Weights of a small GPT-style language model, trained from scratch on English Wikipedia.
Size: 20 layers, width 256, 8 heads of 64, MLP 704 GeGLU, vocabulary 5461, 23.6M parameters.
Training: a variant of Muon for these matrices, 386M tokens.
Each number is 200 + 30 x the weight over its row's rms, rounded and kept within 0 to 999. Layers, rows and columns count from 0. The size before them is the row's rms in percent of the matrix's.

# layer 11 MLP down (transposed), 704x256, rms 0.0619, rows 417-425, columns 128-255
094,225,190,173,237,198,181,210,175,246,243,247,227,185,185,172,137,162,209,151,203,167,233,214,259,232,202,183,163,169,174,163,212,248,159,171,169,214,224,174,210,210,251,220,143,194,176,198,214,214,195,191,194,220,240,145,170,201,232,190,229,190,150,185,169,221,192,210,213,119,219,228,197,134,161,217,160,256,215,142,145,160,195,183,218,216,258,162,216,239,201,211,214,181,198,226,255,189,212,155,196,203,214,191,228,223,214,154,213,188,220,218,247,209,174,170,205,239,175,224,245,194,191,199,194,190,204,176,191
089,174,197,205,157,207,245,162,251,212,211,144,188,169,137,258,217,197,169,222,183,203,177,218,150,233,237,157,184,263,222,174,222,190,207,226,212,310,156,224,238,206,240,224,223,233,225,229,224,187,173,184,183,248,144,193,180,225,159,144,167,175,222,209,187,245,191,192,196,217,247,142,185,162,207,185,179,227,180,213,210,276,214,271,191,152,193,192,176,243,212,216,227,184,182,224,203,268,202,183,212,227,206,196,203,231,121,189,153,198,192,205,216,173,184,204,198,228,231,181,214,217,246,253,238,215,178,193,264
104,183,202,240,150,146,220,226,221,157,182,150,209,237,203,206,231,223,187,200,176,194,181,197,185,204,202,157,194,194,159,191,167,197,224,196,192,201,270,170,176,214,229,261,144,240,204,166,187,156,222,228,150,224,201,150,218,215,243,221,172,150,243,187,252,240,173,233,226,207,187,223,232,178,210,207,178,219,292,165,157,179,195,184,230,206,223,191,149,236,203,226,221,180,212,188,209,229,161,174,155,251,167,183,247,221,165,208,204,192,167,193,223,218,219,173,231,136,217,205,182,220,202,154,190,181,176,196,149
099,185,147,217,213,250,209,248,161,236,179,205,234,164,215,239,229,159,159,197,165,180,222,200,180,221,225,260,233,185,232,180,192,202,204,247,243,233,220,176,189,199,163,204,215,146,191,213,199,250,182,192,223,193,202,235,185,150,172,231,247,156,169,177,150,245,174,205,201,182,268,210,194,168,215,196,193,151,227,164,201,231,252,215,229,189,132,177,215,175,185,236,236,206,222,176,176,216,232,164,170,211,205,140,198,227,153,238,201,209,195,178,257,197,212,182,169,201,197,219,167,188,163,157,176,166,221,252,188
112,216,166,212,158,189,183,135,125,169,253,180,163,208,192,207,231,187,198,187,202,169,214,205,194,209,196,200,211,131,188,164,218,250,183,195,203,224,236,237,201,279,241,219,189,236,207,223,244,226,207,178,194,257,218,196,156,221,187,219,161,212,162,131,225,221,199,195,183,213,156,218,261,170,227,198,199,188,216,215,183,202,212,188,157,172,174,196,239,203,158,184,234,193,157,185,239,197,203,218,178,186,179,159,197,128,241,162,235,201,195,236,228,220,235,172,152,256,213,173,237,217,203,244,227,200,199,238,195
098,235,185,189,213,139,208,222,252,210,211,154,236,186,222,187,230,155,212,200,201,215,216,155,251,200,196,202,210,206,252,200,222,215,161,183,130,180,232,167,202,230,194,285,141,220,169,195,246,174,237,213,197,148,154,192,196,175,250,219,151,244,173,218,147,195,139,209,214,171,224,228,154,156,193,231,183,190,260,204,158,204,178,238,237,204,217,204,228,198,176,197,125,255,212,181,227,199,202,231,211,197,170,218,217,191,200,193,223,150,241,191,204,179,205,165,239,185,208,242,231,181,223,228,188,149,196,206,198
096,228,189,212,157,169,213,176,181,259,216,194,235,190,203,167,196,227,231,188,240,270,212,173,185,187,233,188,207,165,209,219,184,203,219,218,218,108,219,237,191,269,166,203,265,205,214,215,210,197,239,175,196,212,246,195,227,203,238,214,200,237,154,186,145,156,158,188,195,207,175,185,244,194,176,206,132,194,201,202,245,123,200,249,144,184,256,165,241,166,213,164,190,254,213,201,191,199,206,185,166,210,128,192,222,235,168,278,236,199,208,208,196,210,192,170,177,263,173,195,177,178,153,200,212,259,213,218,243
107,256,211,200,238,180,221,230,223,241,271,194,182,191,166,224,220,230,191,214,216,209,183,226,216,189,239,164,197,187,154,194,161,208,164,180,167,202,185,188,187,142,236,236,243,218,178,161,172,178,225,191,167,204,234,247,221,262,226,235,200,223,140,190,199,150,132,192,191,197,241,183,227,156,221,216,219,184,178,184,244,201,215,191,132,190,265,282,212,226,188,144,243,188,238,186,188,202,232,256,212,212,217,209,237,197,280,166,175,186,171,159,184,239,244,180,203,154,198,238,216,228,170,233,248,195,236,175,194
104,204,135,230,143,150,187,178,161,199,202,239,209,230,210,262,156,145,220,216,182,233,225,198,171,194,244,240,198,140,180,179,240,205,169,235,192,187,224,182,141,212,168,177,185,264,247,213,180,201,183,208,156,222,166,202,229,169,179,250,208,167,205,141,198,213,204,171,218,155,195,186,255,209,145,179,231,229,208,202,209,210,225,192,220,123,207,182,205,190,210,220,161,195,236,261,211,132,168,214,174,169,187,243,156,252,167,208,215,208,233,157,209,253,180,196,225,231,220,223,194,238,212,191,242,184,145,184,209
# layer 11 MLP gate, 704x256, rms 0.233, rows 418-426, columns 128-255
086,173,185,175,231,238,187,160,215,217,181,158,219,195,234,214,217,172,175,196,230,189,194,228,203,185,173,179,201,177,209,179,153,206,256,188,245,157,210,189,208,222,227,206,177,225,156,179,212,211,239,180,186,169,217,184,260,189,219,170,247,123,248,164,234,239,239,164,154,211,220,117,173,189,232,165,174,195,163,163,174,181,191,168,198,197,246,236,168,214,164,179,210,197,152,208,200,231,183,208,195,166,184,197,222,216,205,170,144,172,152,195,215,199,168,229,222,191,206,258,171,193,130,205,170,230,182,135,210
106,251,165,202,227,196,211,190,236,175,213,227,222,179,144,193,205,192,267,189,213,152,213,196,155,245,214,218,171,169,214,195,226,174,200,154,156,193,252,199,215,158,201,221,231,201,209,195,214,243,198,250,200,193,165,160,173,212,139,209,177,231,225,222,231,218,205,171,207,189,212,210,233,230,198,228,178,191,185,196,212,206,204,187,160,199,207,147,180,204,264,186,226,154,217,166,206,162,148,213,182,143,253,190,186,184,192,198,218,229,163,187,210,188,268,260,249,160,158,191,253,192,224,222,143,192,268,214,262
102,210,184,148,235,183,199,258,197,184,195,216,165,156,217,201,191,190,141,200,185,178,211,220,208,184,190,192,245,177,259,155,172,199,165,241,223,210,210,203,182,163,198,247,228,229,137,225,170,181,195,201,255,173,191,161,182,249,211,162,151,179,216,169,242,199,264,209,262,209,183,163,191,185,158,182,241,142,212,179,164,207,205,216,158,178,200,210,213,208,201,170,192,203,167,212,197,175,244,213,162,154,181,171,168,189,237,222,230,170,139,158,237,145,158,187,199,190,250,192,194,176,223,223,177,239,226,181,185
110,163,224,178,201,182,145,176,186,239,210,196,253,206,239,201,203,173,155,206,220,208,285,182,229,229,158,220,204,203,238,167,180,185,161,184,205,181,213,228,200,182,175,235,163,158,127,209,236,199,189,214,211,203,190,186,231,232,198,223,233,206,161,202,192,204,133,233,215,237,197,174,176,239,205,198,206,164,195,171,171,199,202,182,193,215,230,141,199,219,191,154,205,225,175,129,178,232,167,186,192,213,205,163,221,205,142,168,171,215,219,195,197,175,212,183,217,266,218,189,195,236,196,151,182,169,173,199,222
096,219,205,154,215,174,177,228,141,205,191,257,206,204,191,206,220,212,255,226,192,117,232,195,165,190,145,190,199,213,183,263,152,224,202,171,191,213,197,231,189,218,175,207,188,213,221,171,191,209,149,181,212,207,196,178,205,221,230,189,209,221,216,183,240,188,229,218,163,142,164,230,176,188,225,289,224,205,262,177,212,174,233,186,207,156,201,213,215,201,218,251,169,196,180,208,205,198,207,229,218,211,211,229,198,199,220,173,205,144,196,204,230,224,151,180,214,144,188,217,177,211,166,230,176,217,216,228,199
098,193,207,174,240,164,199,205,221,155,175,206,249,209,196,202,172,244,195,179,193,220,258,200,197,202,231,171,169,160,205,177,196,159,205,178,176,244,230,158,203,198,201,181,210,150,209,172,209,158,268,171,187,232,204,184,271,176,214,215,213,200,184,188,162,183,191,127,156,160,221,234,199,174,215,169,234,172,230,203,174,200,187,194,206,207,240,234,186,206,241,199,190,190,205,186,196,158,239,191,220,182,196,223,209,210,157,255,192,180,201,163,205,182,263,253,198,254,210,190,190,243,206,185,195,190,214,241,221
103,204,208,196,184,176,221,160,205,219,170,244,176,193,153,191,174,192,216,209,178,236,171,177,228,212,211,241,193,216,202,184,208,218,152,217,176,218,246,268,217,207,216,172,172,197,210,158,221,219,211,166,225,217,256,235,198,173,233,189,221,187,240,168,209,183,162,194,217,175,169,141,153,170,211,214,223,179,156,186,266,203,230,168,185,205,229,215,144,162,190,170,211,209,222,146,216,231,222,224,182,211,283,142,227,209,239,118,251,198,253,211,231,244,250,167,256,196,186,241,190,192,190,228,208,202,205,212,174
108,146,208,206,145,193,137,202,178,187,242,174,249,177,204,195,190,151,246,195,170,235,211,207,129,200,245,209,153,150,203,189,243,219,227,189,207,230,168,237,245,172,171,214,151,210,165,232,223,222,218,209,178,193,219,194,223,188,207,192,154,194,217,179,209,228,184,195,164,176,204,183,203,235,193,182,174,175,165,198,160,155,179,194,229,160,187,219,210,157,191,197,190,253,163,227,200,219,210,264,201,199,157,154,222,151,175,237,247,185,153,119,154,205,203,231,188,237,198,188,192,248,188,196,223,251,180,224,187
100,216,183,182,187,193,194,184,174,211,230,194,215,216,113,181,201,181,241,185,240,219,189,178,161,193,228,252,199,189,217,177,193,229,162,193,219,178,228,170,193,262,174,229,200,181,154,162,206,192,156,168,166,158,236,194,206,169,226,262,105,204,208,189,242,220,244,197,180,273,262,179,201,232,267,210,206,176,170,212,181,225,199,236,235,210,206,198,198,235,190,235,172,195,115,169,139,215,172,168,145,194,212,175,226,193,173,243,210,208,178,257,226,212,245,218,218,216,242,192,206,279,190,202,162,188,184,218,148
# layer 11 MLP up, 704x256, rms 0.251, rows 418-425, columns 128-255
090,178,211,225,193,208,175,241,214,294,197,217,290,226,226,148,188,190,193,232,213,195,203,227,187,180,198,179,161,241,214,237,146,203,186,202,187,158,172,168,193,239,274,257,210,248,217,175,147,182,236,224,198,182,179,222,194,181,255,293,193,219,190,184,258,172,210,199,204,119,176,205,215,229,175,148,187,164,176,191,171,183,172,164,142,181,187,184,184,205,155,155,204,189,183,143,214,205,202,196,213,189,198,235,209,202,215,179,185,202,169,190,188,223,191,183,214,215,199,176,179,217,195,167,232,194,175,203,227
095,169,171,149,178,156,180,181,174,224,155,233,221,128,206,133,175,217,233,190,168,165,191,183,180,245,234,228,223,199,165,229,163,229,188,198,184,147,221,203,230,150,206,246,231,218,242,237,277,157,195,218,211,153,226,177,106,195,184,181,209,211,216,177,197,201,204,248,196,210,227,198,220,200,247,201,166,262,150,235,202,176,214,219,212,225,186,209,250,199,237,213,210,200,197,221,192,230,216,222,168,220,199,197,160,195,213,216,220,173,205,175,212,210,225,161,210,208,228,195,232,220,234,218,222,191,175,191,213
105,206,176,206,258,207,157,199,154,199,185,195,170,226,194,220,196,225,142,198,208,165,214,229,215,130,243,151,184,220,211,191,193,201,205,188,220,179,243,240,226,185,190,203,217,239,202,200,196,184,238,244,203,181,198,192,222,214,162,184,224,167,189,220,242,176,246,237,192,188,225,153,274,237,166,208,206,184,207,207,228,233,246,222,219,163,231,157,168,180,170,184,186,199,220,265,186,260,215,229,175,167,217,207,180,196,161,259,219,199,141,207,240,201,235,160,207,222,215,195,221,189,243,154,202,211,216,161,182
107,243,220,226,224,229,202,220,190,164,224,208,168,156,190,214,204,208,222,174,258,200,217,204,193,216,210,208,209,178,211,220,198,211,255,188,160,198,228,226,229,194,190,197,212,190,230,228,241,235,205,200,179,194,150,177,183,201,220,215,208,231,190,237,173,251,196,210,197,225,189,195,191,167,132,200,235,271,169,178,189,202,195,129,162,142,173,174,169,257,233,204,220,204,186,221,231,209,223,176,203,206,219,267,155,172,281,153,123,196,166,195,191,196,186,138,181,164,175,195,203,164,199,226,187,217,182,193,197
100,272,191,194,219,176,192,220,252,229,224,254,201,221,176,169,262,163,155,210,186,193,178,181,182,183,198,220,194,190,178,202,177,233,231,158,201,219,252,217,169,185,266,137,162,172,200,254,226,184,198,194,208,208,128,210,163,215,272,168,185,241,238,237,227,253,235,220,168,192,156,173,234,198,180,203,239,214,260,201,161,229,139,144,213,175,232,218,211,245,214,202,246,198,200,267,201,187,205,226,210,161,184,191,222,183,221,192,194,210,200,261,196,203,187,197,167,166,205,235,186,133,197,217,183,182,234,216,186
095,184,198,210,214,151,195,227,192,239,150,169,198,153,265,206,191,214,187,185,221,217,229,178,217,211,219,160,199,206,206,208,192,190,195,162,245,197,169,230,192,189,249,236,192,189,148,178,214,204,208,175,230,134,200,158,185,178,192,230,202,176,218,237,183,244,202,193,164,186,260,157,245,212,236,196,162,217,199,229,193,234,179,218,267,202,177,222,206,167,166,224,195,182,164,205,183,168,173,201,228,243,181,180,181,234,186,181,159,195,216,205,246,160,209,214,230,208,233,179,205,155,249,227,194,175,170,151,190
099,164,190,194,158,200,209,221,197,160,194,195,217,164,201,248,181,247,144,248,179,190,250,196,207,215,223,197,199,206,255,214,214,245,165,224,162,196,202,181,234,145,237,179,201,181,230,155,243,158,176,221,209,226,203,190,228,191,172,204,202,184,211,151,199,179,182,184,244,192,221,259,209,172,162,232,221,155,200,183,248,218,215,233,171,162,165,231,215,193,208,192,209,212,228,152,214,181,225,166,229,208,232,196,191,186,174,251,243,199,210,162,221,238,181,172,199,144,225,114,212,129,220,189,194,203,227,203,158
104,142,209,208,195,190,125,235,122,161,213,212,220,238,220,233,210,167,149,172,180,166,175,123,146,220,205,219,134,184,193,221,199,216,225,221,232,219,205,199,186,162,189,207,181,215,161,197,188,165,209,198,195,212,153,258,217,206,226,213,179,239,179,181,139,241,199,178,147,199,165,208,220,153,201,156,184,193,195,161,240,239,215,201,217,176,171,174,198,178,200,255,214,286,245,250,201,281,204,233,178,179,178,206,208,183,199,159,246,177,224,186,173,203,189,184,183,219,181,189,262,205,140,173,169,204,167,180,166